{"n_layer": 11, "d_mlp": 192, "qk_norm": false, "attn_scale": 0.125, "lr": 0.00771, "beta2": 0.99, "grad_clip": 0.5, "doc_mask": true}
Each number is 128 + 32 x the weight over the matrix's rms, rounded and kept within 0 to 255. Layers, rows and columns count from 0. Numbers have three digits each.

# layer 6 attention key, 64x64, rms 0.219, rows 0-63, columns 0-63
130133135127124131133123122133126128128130129131128118131118125116140124119124124129133130140126133138116125129122124134134139128124123125131134126123135134130124138121119130130127119112127133
140124123121126133119148115116140123131136134124123129142119133139130119125136140127138125110132123121133135133139118127122121129129122114126134120127111113124127138136110124141119126144124123
108124133133131113125120131125126109119119130141124115119132122127134114133133125125124129135119122128133127118128130142129134115130127138128132152133118129123140125122126129121130124135123122
157122134118120140145167111091159136121133125130108129149100139125123110123114143131128142099133131123132128145135119123136135139122117105118155108132134109123125139130117125144134122133132135
158123132133120138129163117096153125125126132132105128142119123128132123129118152125129139093121120139128135131148119131119127144122114104124155109134128103122127136127100145140126129137128128
099130121119148122112098134142125122136119125120145125118150124121128130134136118117116121156124139121126121129113106137125118113136130145142104170122121138139132116140129126133117135135110128
106143122131112129132111142148120146136133122122130139106167114119140132125120111125103130154131140115122129117143116117121131096141144143117116129137127115131129131142128131141140145125132132
142122133129135124131164119091153136119130132122112124157110132132149124129123141124149143124122129133114129131156110128099145140121122104120152096148138101122130137142099135171132130121145116
117121122124142115109117115122139111119105129122146138131129131112140118137135136131141122158127142147124121138133126125149148153138127122125112126127147144120137126137110153123131118154118121
114125120128126146124110141151122133148132143130135134124144123128134142131115120128131116153125124135129137129129145129143116119141151140128122136128127133136130140108140125115135133119124151
134119135128128135121106149157109141131135120142140124103137118125109139128152128122114126144124134128144125117115140124167113118137121133122109160106127151134110111110152103085115127123118147
119136121144131112125115127166106126127158114132141144131112134137121151118147102116118144096119108120128115136112135110099129121094148143129121112154121112138130108130137129145123153120125121
148122134129132117117138120133105128146151100140130121128098139156118150147144096130142153088134126118129117126127153114109149129114122131126138134149122122129117100138145108132114147135117124
098110146132169119093116123131162157103117124132117144113137171143137114110166150118131101108146137160131144139119113126104120151129137108129117111132150137126111137141151124167141169115137114
126101163138146134098118124135120149146129114163114145112134145151124123130150132129128126141128147157152135132128160140120156134134103115114133139129122151124108122151160108144119160117122114
147096152123096151147124149095126106118160133128138114141157131108140139150129145166144148151125111103126117149130140109103144120129113101111131119096136092111130155131149185133135139135140112
099164080127128108161184117138144129113095148142142174123104111092129102105119125136058095105120145110135122118143115126165106141133160146135129104144146143154128126098098136095139103132112122
133113057133146134154131116081196150080094119094124118119114142138146097111137126112075145102126205110118125132123085097129157170158117132129100061139144153111153138129104079146147076132166120
102142103121095151069093181133200104147155109086177159105143102087146178187117165125255087185116067133108124113089146097147103148126104113125120172145082137090138148128165205077195141145114122
220171098139091125185152100158054091114102137063152097134195090103136138098139147149021109078079156062090125152118085111118150076125155088088123096081163094174167182116042193067091074077120125
007133176123129168163135103106113021096182162055075123155111086092186156166081060155126120147165084129209096138132092090125133185137127125081097112207146094108183158121031126129132020128132130
122138065050101166129161099173178112058119156190210222159093106089110173222093130215179230093138130106041093091078111086108098093102185156089217105190095167172045122122153212201153070200081157
193164045212037106139153174144100167051130138195074197056128107141071138162121161148213072132114183183156143134169187199094130114139167091103163047151112065145067127147178135079125136080234126
103129197180157151098156027106142080208167055175123205142099145096137098095086118168101013135105096144069149025047120128167157034090184091094163078135118176099121184207087147134102220095126104
111163092076117113128182049141066048183170174085110092169129255082109088115030195159221063113155194174107148122177109174160229144048163101136100181082192128117123050082123108113173118211143118
171137115095096233129097134175102158159143147166123088124190232113136129148223197122189155104066161145182146153110138076172115115183177202049186123153137131121170128255008177164097201130117172
181128183154150110090156146104150097139183159136090079130096139138135127128150090168090180152089211109024021077140168138156129169117172190142099072131058110132034102057075103216185204002096217
109133057191170147189117144111180092068076149150091141092155217161119180140074088140133153066164120100184126077096070102117213216205071175173152138137162118005093119102061211102114198129160099
134168095069081160169053189066186095086106065204060099181096136167130144162128139045031136169226074137107077115215097144194159147064199129062135161079026101123068166183119105091197178157175099
101135121210155085161131152133184132199147026108061162185189171194135113114204200131111113079081152088084147144093131170121091168070056075091173197252082141147084098128071215103213027062122116
148084255195124088099099121138114104086063143226156189165111117146109194092188170123200151077068110073228096121113116109102149156081224148210061111097098136172170095118110201160212201100187000
106195179088152164205165123123099072167199114152083124139207044115151145207166196118125106045059087062144139124121109173137075117181152178197199109081119178045139164026196041080151169174172153
138129125121115137132157120100139121120133132136115111134097141128123114126115131131147130099118112134133133135135118131123136128131107121129143117132112109125139148130115130138123113133124118
107137129137132125114095137150104131138117136120143139120167126127133149135131116125120121140128134129116138117121134118135119123131142150139104139126124151135127109122133126110116145122126136
155111121116108130128164124079154123126137125140114117142095130137124112128129146130141135100128116127131130142139131143120135133116111108117154120125112105118131136136118130143131120123130136
114127135128130132131113135144123131128127129117121126133150124127140133115126132124139125134128140137126122126133120127124117126130123128139127140131124127147123129133126130130120134119128122
124130119124137129120111136150133119132113129121131135135140112130133135127116131120118119140131135124133123127113122128122112128123123143135109139120136155136124116130135130118117135145109129
097133120133121131127104128153105135130126131134148128109138145126125141128142108135117123143134134125138130130112153127135126118133144158138106148122126151144131124111156111112120137125132133
130133132125130127119143106109138124112118127111126136134133148133147128140129138123150127126129137131130123134148120120115145136116130121121148110154143114120123139139104140153118131141135124
143122139128141127119137120105146116122128125124124126145124134127129125123134143124130126107132127144123128125116121133139128141117119112116132122125138138130113122129125117121117127148125132
162121129124120120137167104096135113133118127135115134128125113137127131117118151130135127109114107120115122137142134129138161137122090118141140113135123138117125117123118125109111131139105121
145125133126130126142139127110147132133134121117122145136130137124129116134122115128142140125123135124113133143136105114101137128129122116108125104142135117118124135140120140157136145112138111
134144129134105117139143143150125128127133133135129134129121112123115147123110128124111128109124113120133124131123139134148121117127136141129128128144123108146133117126116140104113113115128141
138128141138126123128117108093117120132153114095116114127105161134109128142139092137140153096165128145120140134117128116106110134125138126126122140165111113114117125143138109165127138135152134
127130145142114142129130150130084126138151122131134106117133122148118152135129104137130134124147130139137129118118148117154092118139138128124142145124118117142116129125132122103099114130137145
141125111132130127115127113118139149123107113130127120131154133117139106126133140142139141131144150115131140137125133121113143150126124120117116129138149146136103122126123103134146126145117135
131122142117122125120135136129095137119131126141119099125147136147130133135141129151135135122157113121146116134140153135140095132116148119141152138113160106156094118115133120115120126130125141
140112138124164103097124076128123118088123138117109084130107164181122111139159150127123140089155124138116105125128083122102128119113124105156139145124137117138110126143140132176119123153127110
093147141150177109122138139130121168148131143154131170137107154150120118109116078110133171136138169174142155143129135133102156117136110159103128150195125149141096090130117073192101182137133146
109105093114150139111124096125155133149134098154115160117131166159116117110130123101134119160114160158161139102149177138111157139141097144102127122121142179105135137145155093116132133135144090
120090143124155154094084114134134129091156120101122092155163183173121152126170151111140144129134146153128145126119102119052165124107096090118121148111147137120135145153172133189134111145151078
199106198139122162099085127132088116133157139054143048165169108169130178155138154121186152105134109097108138150123101107094181096125098087100098148081095085098150168138131165158118122133139125
109114160182108140147143146088112083109145154156153120081153131038168035144132166147151129194138129128142101113107095118065113141130113111141183091106106070091125095119108157131128091081126111
076105157144156096103121178126098212143144090119124103070149135100146067115158121124161090071162086142145142114111198103175097130148142173032103074145172106097105159109148105105154098124098142
106104182098100131183107058094122045088122113233201116089056199100145058136213098117103055255115154187177072088124150133100115172145089118198175117097127122056157090129186146118145040136118127
124133029182193163043121126225190119175136117156158113103053083241167096166123190076171173171161254113142141084149058076093150103159134145121121149105070172113185118135110053129187048096138082
168194079124161151017139176072118130075093128103176094145153092057133094057124118175180127122135138126164089087146209166165148145156182123101194109197159113110195115011085116072220147109070052
143078128093115176185076086090115088125142116085100194143187114095119132089169095094162183085158203159208098087112148211158153150088140037148170212240061176154139084124104005119040082090159115
202149162168116134143101111077202122201150172224215047190161071100130138125166104068100134141199137154117100113113174213066189137171186052130097169133144062093110121087131212191178077255129186
140146062081164107134117146087116144127182185095185167053083154074188255098216142175116113187117047000139246135151112095226165059097157059158114168130159102059000106154086043199173142095143093
118127106174185118114101139076093074073084168067162089161135225112131103220136158130135135111106187080111115153036132166093159143125108121116215178072082088088097203082216120123048152103124070
082093187103158039154131168158064118160080184195197207181105152178127086148148140119191182099071074152120126164162140205180052162126189127071091118054144104000119162155106114088079033146081077
044102107105135144199078093089142221117115187134125125151145157171101041196127044121232086129189143000118050111125142130194153029179122081098121096026116102176169116069125179080144159060145158
196169157090153175089079047077085128000098135084136147102163187179106083117143142150169134072014089178122153057069143097120191100141063151083090088064049164088072059137080091048197019196181180